{
  "num_key_value_heads": 1,
  "hidden_act": "swiglu",
  "rope_fraction": 0.75,
  "qk_norm": true,
  "attn_scale": 0.125,
  "extras": ["local attention windows", "gated attention", "norms scaled by depth", "capped logits"],
  "init": "normal",
  "init_std_qkv": 0.0178,
  "init_std_o": 0.0,
  "beta2": 0.99,
  "schedule": "wsd"
}
Each number is 128 + 32 x the weight over its row's rms, rounded and kept within 0 to 255. Layers, rows and columns count from 0. The size above them is the row's rms in percent of the matrix's.

# layer 7 MLP gate, 640x320, rms 0.0643, rows 439-473, columns 256-319
size [103  97 104 112  94 101  99  89 100  95 100  98  89  94  99  94 102 108 103 111 107 102  90 106  98 101 100  83  99 100  92 101 102 106 104]
[[148 124 165 168 123 166  97 178 101 150 129 107 174 133  72 139 132 157 115 120 164 180 144 182 211 114 157 166 178 152  69 148  87  81 126  94 130 102  99  34 153 112 122 135 108 122  91  96  88  90 132 186 124 108 151 101 120 134  98 176 100  94 145 109]
 [ 90  48 116 146 122 124  86  55 118 107 109 127 114 114  81 134 115 156 141 204 118 148 140  96 101 138 169 111 118 160 107  86 108 162 103 107 112 100 114 128 129 113 123 104 118 181 112 117  87 175 142 154 144  66  82  69 130 132 144 122 108 163  93 168]
 [127 137  92 126 106 152 177 152 122 102 136  89 135  94 129 139 106 110 106 119 178 106 103 118 135 106 163  86 130 110 167  96 100  75 114  89 108  81  58 151 104 163 152  91 134 101  89 111 146 156  90  91 123 119  99 129 152 109 100  95 146 116  85  89]
 [119  63 177  86 130 110  90 147 120 136 149 131 135  88 147 138  80 122 110 129 135 156  87 166 105 109 162 110  78 147 168 103 180 115 124 194 188  99  83 151 169 125 137 121 124 142 108 165 131 149 112  88 143 101 137 114 115 113 172 126 126 126 123 117]
 [116 112 155 115 127  52 139  82 192 135 130 109  87 143 183 119 169 108  98 150 134  81 134 122  75 105  99 136 135 135 141 149 147 100 145 115  92 171  86 132 115  85 162  73 180 112 108  95 130 181 100 130 176 142  82 139 118 131 168 149 145 119 150 156]
 [ 99 177 182 139 122 127 149  99 161  91 115 159 147 100 129 115 132  41 130 140  95 127 116  82 132 141 129 133 135 153 113 164  86 111 121 128 118 104 144 158 115 170 133 127 156  44 134 149 139 143  84 146 136  89 135 145 121 187 112 187 136 169 186 107]
 [192 152 188 143 156 177 164 119  93  89  98 129 158 142  80 124 143 135 144 142 106 125 145 150 151 162  97 143 161 122 127 177 104 130  98  75 110  95 139  78 142  88  61 141  99 134 118 153 154 137 187 139 129 137 149 163 137  99 102  90 126 117 149 130]
 [ 99  59 154 159 115  84 168  72 108 118  93  96 179 203 130 121 189 123  95 109 105 155 165 128 150  50 150  94 138 168 139 131 186 190 104  66 127 138 166 137 154  84 202 160 173 152  64 141 105 193  99 148 192 187 121 115 140 146 163 135 124 114 111 122]
 [131 155 148 114 195  73 130 116 137  82 101 148 159 158 107  88 145 115 149 101  95 128 153 104 110 107 137 131  83 114 170 149 158 171 128 137 145 129 130 176 142 166  92 165 152  91 142 176 185  95 113 128 199 116 128  89  83 142  81 135 176 124 150 118]
 [104 109 174  78 136 110 100 120  63 138  99 129 128 114  98  91 135 201 184 123 116 199 132 103 196 131 123  84 159 116  94 141 108  93 157 117  96 135 153 150  74 128 184 109 107  43 138 146 142 113 143 137 101 100 135 155 143  91 123 187 156 157 110  78]
 [136 113  93 131 134 124 152 190 130 139 127 195 137 150  92  58 119 105  87 116 127 107  94 167 168 140  98 111 116 162 124 142 150 150 126  86  41 140 121 171 169 126  73 123 128 127  99 131 152 151 158 135 202 147  96 133  97 115 153 123 152 134 160 129]
 [200 160 151 103 189 130  67 142 163  90 132 125 138 140  64 111 111 133  97 146  61  75 149  67 145 123 149  89  99 167 115 114  63 122 162 164 148 169  96 154 156 162  24 116 118 127 176 139 179 163 116 108 129 104  56  86 180 128 166  80 184 114 113  88]
 [206 148 141 141 104 151  77  59 116  83 134 141  93 115 140 121 116  95  80 165 175 104 145 160 123 128 104  78 153 109 118 139 116 152  81 160 181 149 187 182  86 149 157 212  69 101 172 128 156  79 115  87  84 162 102 120 122 132 125 152 143 113  97 163]
 [163 152 148 123 132 150 114 113 163 162 157  95  98 123 107 101 137 155  98 165 152 195  74 155 148 127 177  99 140 150  90  86 139 138 122 156 110 115 146 163 157 124 123 146 143  73  84  72 145 156 109 134 145 115 128 132  75 110 127 107 187  65 139 142]
 [159 160 116 143 128 150 116 104  50 156 150 147 135 127 111  99 123 137 168 120 111 132 103 174 175 105 163 142 142 194 120 132 105 132 117  68 133 131 116  86 196 124 141 184 140  19 126 137 116 118 193 131 189 123 106  98 125 120 146 106 107  56  88 114]
 [112 115  81 162 132 169 112 144 144 123 184 165  88 170 115  88 167 126 132 135 102 130 136 119 118 122 124 144 137 145  79 138 118 169 158 243  95 126  78 104 122 191 117  96 103 104 182 183 167 159  85 142 112 119 188 120 182 142 210  91 100 166 117  54]
 [176 123  97 163  82 104 226 102 136 132 115  75  80 143 145 149 115 127 122 139 106 139  97 107 103 125 120 107 193 152 136 127 124  88  98 135 183 151 141 133  81 128  93 103 167 125  94 114 118  90 138  86 109 105 153 196  98 111 104 161 135 112 126 148]
 [139 137 106 159 163 132 180 108  88 131  93 165 121  87 148 115  87 123 163 144 135 132 123 114 161 121  54  34  90 176 130 187  52 175 102  70 128 142 122 105 154 157  97 213  86 142 125 125 126 111 156 106 172 139 148 108  91 176  61 151 145 192  82  93]
 [115 111 189 154 155 124 137  94 153  98 116 102 177 149 122 151 164 176  83  99 147 163 158  91 110  88  93 140 142 143 111 111 142  89 130 110 200 179 133  66 159 114 111 170  95 132 131 168 143 144 122 131  84  66 147 154 254 180  86 144 144 100  96  81]
 [ 78 107 127 146 102 181 113 133  95  54 182  61 131 108 110 133 142 147 166 141 116 110 225 108 100 172 119  78  69 125 140  77 190 163 146 131 128 147 127 137 131  87 203 104 181 155 193 115 168 144 121 100  94 177 158  98 130 119  69 161 112 155 120 109]
 [101 157 151  95 125 179 159 117 162 119 122 103 166 118 102 100 147 114  76 148 140 151 148 144 164  77 111  81 158  88 138 134 169 111 123  75  74 114 154  84 114  99 183 134  94 143  96 121 146 156 181 144  96 189 141 137 141 158 141  81 134 107 138 142]
 [158 125 140  83 159 155 146 132 109 110 148  94 120 159 111 203 118 119 152 140 109 168  96 133 123 124  79 120 120 166  72 154  96 128 144 137  97 183  81 145 137 135 128  32 140  90 110 146  57 146 125 135 162  99 103 125  68 100 109  90 140 142 123 166]
 [ 80 191  78  84  52 119  82 105 102 120 139 103 133 166 193 115 130 146 119 121 114 157 107  96 215 123  68 131 144 128 129 166 168 177 107 144 107 126 137 161 143 154 182 110 136 143 154 142 120 137 131  89 151 170  91  97 155 114 146 124 119 156 159 174]
 [ 93  82 152 179 127 109 153 149 112  76 117 130  81 126 140 116 127 134 141 133 157 103  97  82 192 137 111 179 141 134 112 155 132 184 109 121 139  93 146  93 156 111 135 108 118 131 140 143  98  87  77 123 116 135 121 136 117 222 138 179 161 108 126  92]
 [125  82 123 155 177 124 192 165 185 148 121 151 126 124 170 139 126  68 139 127 106 146 120 139 135  96 146  87  94  81 168 137 135 118  79 128 103 152 112 128 119  87  99 164  96 119 119 138  83  48  81 180 110 176 150 164 161 130  49 174  96 167 129 120]
 [167 131 119 216 132 170 194 109 107  63 108  77 132 195 166 169 160 160 185 148 102 114 148 181 112 132 126 147 168 140 120 177 182 140 163 144 114 155  87  82 154 139 150 128 128 180 107 114 139 107 106 173 100 154 166 158 182 146 128 107  91  95  80  67]
 [135 111 174 145 150 130 152 153 126 113 114 132 158  95  89  85  74 155 104 124 134 155 112 141 181 140 155  84  93 154 106 133  98 115  96  71  95 176  94  92 146 106 101 184  98 143 112 160 154 167 155 184 157  95 139  96  79 147 189 179 160 120 156  43]
 [112  96 109 168 129 103 109  98  78 169  85 110 118 145 143 101 120 156 143 132 108 138 149 154 175 144  92 155 137  99 119 169 114 166 149 109  56  78 109 116 130 111 128 113  86 110 194 139 118 168  93 119 141 161 123 109 120 141 145  73 115 174 154 127]
 [103 122 118 168 133 138 132 140  84 158  94 163 120 149 110 147 133 116 137 135  88 130 171 216 113 141 168 178  99 196 127 117 153 193 110  90  89 135 158 134 134  66  82  91 152 158  99 178 115 141 166 126 137 194 118 145  61 180 107  95  72  97 178 151]
 [130 151 103 179 110 111 170  89  74  89 137 108 106 144 168  91 120 180 117 161 171 152  98 218 119 113 153 125 162 140 144 120 133 148 117 120 132 100 140 114 112 130  70 118 144 122 122 113  77 157 160  51  98 171 198 130 115  61  58 111 133 100 148 123]
 [134 168 209 143 157  92  98 152 131  90 115 172  50 166 132 104  94  76 170 148 149  98 127 157 175 145 110  84 140  78 146 124  59 135 130 142 127 169 125 116 141 167  58  93  94 172 119  69 126  97 136 169 119 117 132 125 120 129 166 149 174 188 144 127]
 [ 58 109 160 146 100 133 125 123  99 103 140 121 170 134 129 114 125 140 191 196 139 145 125  69 189 100 145 111 103 153 113 121 137 169  97 127  79 136 126  95 108  94 172  98 112 151 159 174  87 153 165 101 113 145 110 109  53 120 129 175  85  81 117 174]
 [124 187 107 143 122 156 140  89 100 141 140 182 107 150 162 109 171  41 157 145 161  98 121 148 126 120 116 133 119 109 164 131 119 112 126 118 150 120 110 178  86 103 119 134 179 144 136 160 104 129 108 117 196 112 146 127  94 108 111 106  79  85 142  88]
 [143 106 149 171   2 128 208  57 126 101  86 145 161 119  63  97 103 155 139 114  97 180 126 120  76 129  80  63 120 130 147 150 134 131 147 158 133 163 135 198 144 132 129 166 119 129 190 177 186 145 105 120 127 133 123 132 153 173 184 173 146 115 188 133]
 [129 110 158 118 134 126 107 109  94 109 116 125 141 140 105 150 122 130 147 203 101 143  73 106  82 124 105  44  57  91 102 112  75  97 157 169 197 141 148  90 134 147 121 100  65 146 124 102 170 160 137 141 121 119 198  93 143 119 150 146 148 134 149 170]]
# layer 7 MLP up, 640x320, rms 0.0607, rows 439-473, columns 256-319
size [103  99 106 112  91 105 100  99 107  92 103  86  99  91  99 108 104 104 108 112 108 105  95 101 100 104  94  91 101 105  88 105  99 106  95]
[[105  81 121 172 155  78 173 130 183 117 115 106 115 172 180 108 131  99  90  77 142  95 108 108 214 132 150 114 166 116  79 106 148 140 145 101  85 158 125 107 170 149 130  99 135 141 113 124 110 160 100  98 108 185 133 154 205 185 135 132 128 125 118 103]
 [130 171 169  95 148 114 142 140 154  83  98 185 172 107 169 160 173  99 156  98 125 119 135 144 126  76 129  96  81 117 134 153 159 131 144 150 117 111 108 112 170 169  96 136  97 108  86 134 192 154 164 160 153 190 113  86 110  87 177 122 126 117 142 124]
 [148  33 138 186 153 167 127 142 143 137 106 149  98 144 104 141 129 105 121 115 153 152 116 187 176 116 144 131 177 111 107 125  94 203 160  93 113 126 119 128 100 124 100  94 153  99 160 142  98 117 118 175 149 155 183 187 130  88 121 140 137 120  95 121]
 [136 137 115 142 160 170 117 131 109 213 176 146  79  95 141  76 132  80  85 133  77 188 115 181 171 138 124 134 129 105 129  98  72 138 129 123  90 103 109 142 141  97  89 111 125 155 144  87 124 141  96 150 120 173  84  98 105 139  89 140 120 171 115 110]
 [116  93 143 140  91 184 158 107  65 151  98 130 167  98 121 126 115 144 114 105 132 122  99 102 156 135 156 195 138 160 118 122 133 130 114 154 166 131 123 131 132 164 124 131 117 103 117 127 149  77 151 153 120 111 162 147 151 128 126 146 137 137 133  80]
 [162 126  79 103  85 184 125  97  97  97 136 132 106  62 149 186 136  97 102  92 174  83  62 135 100 151 103 135 161 124  49 138 147  74 117 153 126 163 129 135 113 135 149  55 146 158 117 168 195 165 171 142  80 107  93  84 113 165 160 163 188 165 175 162]
 [ 77  86 116 163 165 177 107 133  73 123  88 155 101 157 142 146 131 137  76 118 129 134  87 134 135 152 134 160  51 129 143 165  88 108 107 136 147  98  85  82 142 218 112 158 129 112 140 140 200 130 172 101 130 115 152  52 110 142  91 149 147 129  70 123]
 [128 183 134 128 150 152  91 130 162 119 134 157 120  88 156  91 107 163 143 161 182  83 137 159 134 119 139 169 140 130 181 142 114 119 129 160 100 157  86 126  37 146  75 176 113  91 115 118 114  56  92 109 119 145 150 104  88 155  82 172 130 146 169 120]
 [155 141 118 159 106  72 218 103 169 160 129 162 138  98 122  92 122  65 158 131  90 130 149 126 166 101 137  82 139 110 136 118  84  70 116 164 210 145 184  94 159 133 138 118 107 156 145  73 148 187 124 129 135 147 111 153 156 122 132 109 119 137 187 193]
 [127 201 109 124  90 168  47  60  96 179 129 144 186 155 168  88  89 131 161  52 164 122 119 127 156 161 106 156 152 138  90 151  98 126 110  84 125  91 147  91 109  66 171 101 141 168 168 167 104  88 145  69 143  79 168 142 136 154 133 200 100 113 159  73]
 [128 160 162  72  97 130  75 143 102 120 102  90 141 184 161 162 121  95 130 139 126 114  80 124 118 147 129  84 175 127  62  81 137 154 138  74  79 115 123  66 157 180 122 161 164 110 131 142 139 160 118 138 123 143 117  85 181 100 182 114 116 138 113  90]
 [153 103 164  87 136 158 115 132 141 108 105 157 144 114 168 145 103 122 144 103 163 154 131  85  97  94 177 104 107  93  54 108 140 128 118 129 114 110 119 149 148 119 208 143 112  96 122 161 174 139 136 122 130 136 131  94  66  59  99 119  92 144  64 102]
 [175 155 138 164  75 135 152 156 146  89  92 140  79 165 146 133 170 106 109 160 143 148 152 124 122 136  70  67 146 161 102 124 113 127 116 133  76 160 101 151  90 104 124 104 165 136  81   0 103 187  99 189 140 105  79 135 157  32 192 187 109 114  92 118]
 [157 173 124 190  86 128 126 157 182  84 132  78 129 167 151  77 126 146 163 127 150 158 116  68 107 128 167 173  81 139 126 118 110 201 104 184 140 104 107 181 134 142 130  70 171 124 124 102 117 132  77 150 114 141 104 101 128 118 108 131 120 151 112 109]
 [111 118 102 118 156 141 159 100  75 167 164 139 105 121  82  73 107  73 114  97  79 130 136 156 188  76 163 135 109 163 145 119 118 117 167 120 140  81 105  43 152 148 107 100 152 133 124 130  87  55 151 168 164 113  97 136  95 134 153  75 144  74 176  88]
 [174 158 167 136 160 143 109  90 145  73 148 127  83 150 107 133  69  68 138 198  75 121  83 113 136  95 146 102 135 122 116 122 108  95 202 212 105 157 105 175 153 149  71 145 104 168 113 165 118 217 133 107 110 143 121 104 156  72 101 133 106 191 113  99]
 [110 145  64 167  99 189 130  86 174 142 139 103 157 165 101 165 139 125 131  92 120 103 147 137 144 153 103 147 164 134 149 119  77  64 142  82 156 173 146 123 196 144 113 158 196 161 151 100 134 109 119 161 171 143 108 116 159 162 113 132 116 102 126 178]
 [157 104 171  78 119 106  90 179 188  94  92  72 101 133 120 160 145 111 172  93 152  97 122  66  68 161 113 113  85 146 133 108  86 139 169 133 150 108 115 101 137 191 102 102 171 134 128  54 155  88 136 105 135 155 136 165 132  92 179 102 135  75  76 111]
 [104 118 109 117  97 129 162 123 122 174 130 168 129 131 140 118 111 145 133 116 149 174 170 116 103 143 104 104  78  38 119  69 159  90  83  69 110 169  98 124 103  48 166 127 126 131 150 148 103 158 138 121 167 111 100 210 105 141 129 179 112 122 215 140]
 [126 143  77 174 127 124  93 145 125 172 128 155 112 102 142 109 105  97 152 132 152 159  99 120 183 155 167 117 129 130  36 154  75  92 114 160 126 135 127  72 152 129 172 109  88  95  96 140 104 138 123 106 143 166  92 184 132 150 161 114 168 116 158 218]
 [142 169 140 134 182 147 116 135 147 150  87 117 131 126 136 139 147 100 110 125 157  97 121 115 157 167 159 160  91 138 108 167 122 149 114  77 163 133 144  93 126 153 126 133 123 137 137 159  70 188 181 133 136 115 186  67  96 132 115 113 141 133 144 119]
 [ 97 152 121 101  93 125 106  80 150 157 121 120 141 111 151 128 120 146 187 179 123 118 162  54  91 101 131 121 147  91 119  71 138 157 122 160 170 111  84 191 115 132 167 135  71 118 135 187 169 159 107 104 109 149  74 132 159  48 133 129 145 128 126 159]
 [ 61 176 101 117 109 181  61 151 115 116 166 136 139 123 166 111 135 165 109 170 136 102  97 118 207 133 131 100 172 133 109 160 159 147 105 158 154 156 131 131 128 201 140 135 119 165 152 106 125 160 138  95 108 225 112  58 132 148 110 113 121 138 157 157]
 [126  52 170 182 117 147 159  71 142 119 105 154 111 127 116 136 168 137 178 142 126 182 160 126 117  95 156  76  57 130  97 115 171 136 101  71 101  79  79 143 143 145 135 141 137 148  94 183 145 186 123 133 141 178 150 145  92  93 126 154 116 146  83 138]
 [ 97 112 120 154 105 132 167 134 136 118  95  97  75 154 176 120 117 122  86 124 142 183 112  74 135  86 165 132 132 116 119  64 130 165 139  74 152 109 126 170 155 100  87 105 113 120 120 143 167 182  81 135 111 131 142 125 121 156 159  86 146 157 134 181]
 [152  97 103 125 176 141 137  74 116  65 137 138 122 144 132  80 180 121 129 158  96 139 144 135 118 138 175 115 122  72  99 124 123 212 122  77 154 107 115 109 133 147 144  90 128 162 130 161  92 104  81 190 144 114 125 129 144 111  96 143 128  88 118 109]
 [110 189 142 136 152 172 127  91 139 200 146  65 136 141 116 153 130 111 162 122 101  95 155  65 127 124 156 120 135 122 122 131  95 151 163 147 161 165 170 151 136 125 164 120  95  85 196 169 125 111 108 180  80 155 156 115 126 105 172 184 135 119  71 115]
 [ 96 108 149 137 125 124 152 136 121 102 145  70  84 133 204 149 144 200 104 118 129 138 159 188 108 141 164  64  66  97 126  80 136 140 105 166 112 122 156 117 119 108 146 137 160 102 125 156 102  96 125 137 129 123 122 166 125 143 147 132 102  95 166  83]
 [117  89 158 149 137 189  85 150  77 165 121 116 100 137 163 158  97 109 118 166 167  92  53 128 119  76 149 165  96 100 133 141  85 137 104 124 159  81 122 151 121 201  90 141 111  97 139 103 161 160  99 139 110 128 167  76 106 135  94  97 139 183 171  82]
 [109 119 119 127 114 122  63 137 132 163 118 119 139 165  84 137 165 132 112 117 135 134 187 158 118 153 102  78 146 170 158  79 145 150 111 112  84 118 186 162 145  54 118 128 121  72 140 115 129 148 126 121 139 109 121 121 133 139 157 180 168 127 133 110]
 [164  82 169 125 127 101 124 133 168 104  72 105  91 195 182 149 127 131 130  80 135 149 143 126 103 111 123 130 100  99 117 119 116 143 131 114  91 221 152 131 116  93 113  78 174 108 180   0  96  75 106 148 158 130 135 146 159  89 138 143 130 135 124 170]
 [145  82 130 165 144 164 125  70 138 104 167 118 119 152 118 104  93 187 109 139  87 159 144 204 130  75 135 120 186 185 177 133 128  60 156 151 138 162 160 125 108 158 137 109  80 108  90 150 112 108 115 171 134 178 191 129 158 155 127  79 130 130 210 107]
 [177 125 127 130 100 124 147 204 117  55 143 146  96 129 117 156 137 205 165 136 104 177 144  99 116 127  99 123 129 104 136  97 112 160  92 132  59 182 144 152 149  80 134  98 138 107  25 116  90 111 169 108 102  56  84 118 115 111  79 128 126 121 130 128]
 [105 114 149  70 167 110 183 152 158 170 125 128  82 198 181 134 121 105  89 107 102 103 138 171  80  88  90 204 141 125 140 157  89 118  97 168 109 137  88 149  80 101 135 145 141 122 129  91  97 122 134 140 152  68 120 150 106 143 119 114 121 157 113 143]
 [139 167 105 143 101 123 113 108 100 119 127  69 140  89 195 135 135 145 130 154 149 146  82 134 102 110  94 103 105 116 100 101  67 117  94 130 126 149 140 166 127 134 144 132 122 142 133 135  88 184 116 118 136 117 141 117  68 145  96 206  97 184 113 196]]
# layer 7 MLP down (transposed), 640x320, rms 0.0559, rows 439-473, columns 256-319
size [106 105 113 111 101 108 106  96 107  98 102  95  96 102  95 103 112 106 110 109 113 100 106 110 106  98  97  78  89  98  92  99 106 102 101]
[[137 123 106 133 108 100 110  99 129  52 117 108 133 127 143 143 151 133 158 126 127 143 116 115 155 156 112 143 130 154 111  77  62  92 115 101 119 115 149 112  88 163 118 127 165 157 113 104 117 115 134 126 121 127 115 111 147  78 191 103 114 133  84 124]
 [139 160 178 162 149 115 173 149 145 110 151 156  93 121 143  86  73  85 124 133 102 119 180 148 120  87 140  99  89 132 158 125  65 118 158 124 139 121 153 127 158  98  50 152 122 191 115 157 104  82 148  84 104  87 139 148 152 118 101 101 108 169 126 124]
 [150 142 214 118 146 124 154 130 164 116 125 128 152  69  66 124 159 143 140 146 143  90 163 149 141 102  84 181  90 157 167 151 134 111 105 107  67 158 140 125 155  97  55 171 138 158 155  86 168 142  93 169 127 167 132 187 114 121 115 116 141 193 153 167]
 [112 156 122 164 164  81 135  94 115 125  74  79 135 123 116 104 144 130 127  83 152 215  87  98 158 137 129  94 168 125 128 132 118 171 116 123 148 177 169 183 126 151 129 123  67 149 109  48 157 106 181 154 124 100 119 163  92 129 112 128 148 113  81 106]
 [ 74 111 140 155 108 111  97 130 113 122 114 128  96 147 103  71 153 141 148 105 167 173 142 197 154 133 110 149 127 135 153 139 143 170 114 145 143 126  94 137 138 119 156 127 150  79 119 120 189 169 113  86 159 129 140 137 115 111 127 143 123  72 111  97]
 [152 132 130 114 141 122  83 162 119 147 141 142 111 120 185 142 170  74  88  96 142  51 114 165 121 154 141 154 155  90 158 145  60 172 122 129 121 120 122 107 157 144  78 111 141 148 111 134 102  61 123 178  82 138  98 116 131  90 189  97  86 181 100 153]
 [ 83  98 142  72 112  78  76 120 181 143 168 171 134  93 156 115 113 130 105  77 166 156 119 107 117  88 125  69 146 136 110  76 162  91 133 182 142 114 143 162  75 120 169 159 170  99  83 149 108 110 132 117  84 137 128 115 102 182 154 135 120 156 146 173]
 [ 92 135 179 155 128 106 118 132  99  82  61 111 136 136 160  81  81 194  76 173 103 125 147 134 152 118 123 123 119 149 162 115 131 144  94 100 143 179  89 145  79  67 133 201 140 140  98  77 139 138 117 120 162 114 134 111 108 162 118 169 111 135 152 118]
 [158  98 134 152  93 118  51 114 127  91  96 141 145 147 110 122 122 201 143  89 115 130 172 161 140 127 178 160 139 132 199 141 150 153 119 123 110 123 117 138 151 157 156 160 125 101  90 145 124  57 191 108 160 152 145 135  79 117 136 108 101  81 145 135]
 [ 95  64 109 132 149 123 190 174 182 112  89 125  95 127 126 131 184  90 172 167 153  82 139 120 107  98 130 160 135 171 135 136 139 119 149 161  90 153  95 134 110 143  73 166 118 130  78 143 163 104 129  82  76 109 114 121  96  85 108  97 136 136 107 169]
 [ 91 122  89 148 110 126 114 120 146 125 162 106 136 121  93 131  95 100 139 112 164 128 148 145 106 134 108 151  91 131 152 126  87  79 118 104 255 141 147 181  53 133 213 107 115 142 173 128 102  99 129 117  80 154 150 163  91 143 145 183 113 132 122 104]
 [119 139 126 157 106 108 100 143  68 146 131 126 100 120  91 129 107 135 114 123 110  98 138 142 176 185  83 164 185 126 152 137 106 165 134 131 157 176 120 144 106 132  72  97 173 187 138  90  84 136  97 160 149 120 159 161 157 202 125 131 113  83 125 180]
 [221 142 125 168 145 204 110 161 146  76 146 124 152 167 160 134 115 140  49 156 154 148 152 126  86 193 141 180 223 120 137 111 118 186 101 131 202 173  78 146 125 114 168 153  92 105 147 147 105 100  62  95 142 156 142  97 149 113  81 117 183 118  72 130]
 [151 181 181  94 135 110 163  87 130 172 140 132 108  96  70 138  99  93 104 174 138 176  89 140 130  59 109  79 182 143 110 129 141 133 157 113 143  98 105 101 143  87  88 184  68 115  84 120 152 177 186 110  97 117 111 170  80 130 113 163 191  61 167 117]
 [ 89 134 148 152 102  91 143 109 239 117  89 158  94 151 109 193  92 188 142 135 100  90 133 152 141 165  86 137 135 137 161 135  86 122  94 170 142 154 104  98  51  83 146 112 134 159 111 121 147 134 103 163 101 142 151 156 122 139  90 137 130 190 130  87]
 [113 150 206 149 184 106 136  82 138 179 137  55 151 125  97 159  61 136  88 177 151  66 126 173 118 103 154  79  86 106 137  93 148 149 115 103 106 137 108 135 153  30 141 148 125 172  75 144 109  86 135  62 134 102  89 146 116 128 106 217 140 146 151 109]
 [ 90 129 110 106 168 102 106  55 162 172 112 127 115 163 120 125 170 127 133  64 122 158 135 117 158 165 112 146  98 134 173 121 141 124 131 150 137 128 174 177 161 136  64 104 126  89 132 182  97 133 111  89 116 107 109 169 102 107 111  90  74 134  97 138]
 [ 80 134  90 189 162 150 165  98 135 111 182 127  82 195 102 110 125 158  65 162  42 136 152 160 158  52 161 126 179 139 130 117 144  89 116 142 146 115 148 156 148 105 148 160 107 100 177 145  87  87 155 141  87 135 114  68 145 122  94 125  85 139 110 129]
 [142 178 129 174  96 130 146  60 117 137 154 128 174 141 125 178 149 150 133  63 148 131 102 110 139  78 102 121 114  82 147 106  93  84 142 141 204 127 148 120  94 135 154 143 116 101 160 114 142 131  89 139 139 104 164 118 140 128 107 169 186 135  94 105]
 [127 114 101 182 120 103 117 130  79 115 144 147 170 109 129 137 132  91 160 122 135 128 189 113 141 133 110  85 112 187 139 170 179 116 155 183  49 123 116  91 135 113 172 125 147  95 178 128  88 108 153 100  82 150 143 132 137 127 159 123 109 136 182 117]
 [176 121  88 181 138  93 124 104  61 161 115 148 100 163 137 122 118 120 116 144 183 158 135 139  80 114 125 143 101 134 104 152 136 117 130 188 150 153 142 180 134 166  86 147 147 134 109 156 119 118  46 111 163  72  77 160 129 112 106 162 133 150 119 130]
 [114  79 135 135 170 102 189  89  83 124 140  70 138 126 137 137 134 106 172 126 119 188 133 155  97  92 136 158  91 179 110 173  89 128 140 136 104 123 127  89 140 104 123 120 157 128 100 115  62 129 122 168 167  87  80 198  94 119 101  70 149 102 139 115]
 [101 116 179 169 156 210 104  61 193 136  83 163 119 123 144 131 148 170 124 154 118  92 125 126 155 140 179  74 139 112  93 101 153 125 140 162 130 157 133 162 142 212  80 150  95 198 119 152  90 163 136 144 113 182 157  46 185 170  82 122  90 153 147 152]
 [140 126 130 142 136  91 148 118  83 159 130 103 127 118 182 151 139 113 168 103  79 107 105 129  43  67 185 137 189 129 102 150 135 168 132  19 130 128 130  82 160  89  81 159 125 120 116 158 121 113 129 138 106 102 135 162  99 123 132  56 123 132 155  87]
 [163 144 162 113 136 154 103 130 101 210 122 125 125  94 127 107 108 190  93 128 167 198 149 125 126 169 115  57 164 205  94  92 104 100 135 128 169 194 163  91  71 180 141  85 125  88  97  74 144 175 148 110 148  92 107 170 153 133 158 105 167 104 122  75]
 [109 124 152  96 139 158 164 102 128 144 104 110 137 126  86 166 119  94 136 105 138 121 165 141  34  96 147  64 156  93  98 190  59  67 158 107 166 101 162 154 160 166 182 143 180 153 136 143 101 132 163 163 114 150 191 157 168 150 110 104 175 132 121 160]
 [130  85 146 108 131 161 137 135 109 105 100 147 101 138 168 136 144 164 145 147 145 153  78 172 148 155 133 151 151 159  79  51 142 177 132 147 104 146 184 139 150 159 154 126 147 181 107 113 125  99  93 160 148 100 113 167 148 127  73 122 176  56  79 120]
 [150  64  55 160 137 101 149 168  73 107 158 149 126 105 137 154 133 139 178  87 154 156 139 171 105 105 109 136 167  65 124 152 159 126 168  81 122  79 121 132 153 119 130 157  75 100 215 150 126 176 132 105 105 132  93  94 140 160 111 102 115 159 136 125]
 [162 120 129  76 153 122 130  92 162 151 133 101 131 147 162  87 104  88 146 132 156 112 134 152 135 151 106 128 126  95  95 134 124  73 144 131 148 117 158  87 131 113 170 120 121 111 132 123  77  81  81 129 183  55 138  93 122 180 143 121  84 139 154  97]
 [107 181 144 151 148 129 151 143 118 137 137 103 130 186 159 102 110 173 143 114 136 160 141 102 143 123 182 142 112  98 124 140 145 119 140 171 141  89 134 131  96 163  65 159 116 119 127 174 160 133 114 114 125 102 131 166 119  56 116 157 108 144 138 146]
 [ 85 191 153 115 158 159 109 126 144 134 149 190  90 171  70  98  77  79 126 160  90 151 125 162 155 165 126 104 125 154 141 162  84  93 122 107 105 157 139 139 109 127 107 134  68 183  97 147 162 119 128 127 115 134 123 129 128 138 114 167 144 162 116 116]
 [185 113  48  68 103 109 159 134 187 122 168 129 170  92 104  95 163 110 126 111 188  32 109 127  76 177  96 160 167 104 122  86  92 105 135  74 107  86  88 144 107 116 123 159 153  91  96 108 131  79 138  93 145 148 112  98 129 151  96 115 164 176 128 144]
 [ 71 122 138 125 141 170  73 129 142 122 124 113 118  24 122 148 129 172 110  93 211  54  68  82 155 136 142 116 199 159 148 137 103 104 121 121 128  77 103 173  93 110 161 130 160 149 135 138 139  88 109 103 165 109 166  89 180 180 143 135 158 137 154 161]
 [124 125 139 171 213 123  97 115 125 119  93 143  94 157 152  92 158 143 135 172 166 103  98 180 140 101 131 129 144 155 153 124  87  90  75 117 110 130 112 142  77 119 119 168 141 134 149  93  88  98 154 121 168 103 107 117  80 136  74 107 143 155 138 174]
 [130 144 167 209 112 171 127 148 170 146 118 153 167 120  79 127 106 129 101 130 101  87 179  76 139  93 145 148 227 106 182 132 143 158 132 112 167 131 147  54 132 104  83 118 145  88  86  80 163  88 129 162 208 166 154 151 164 107 145 159  95 127 137 134]]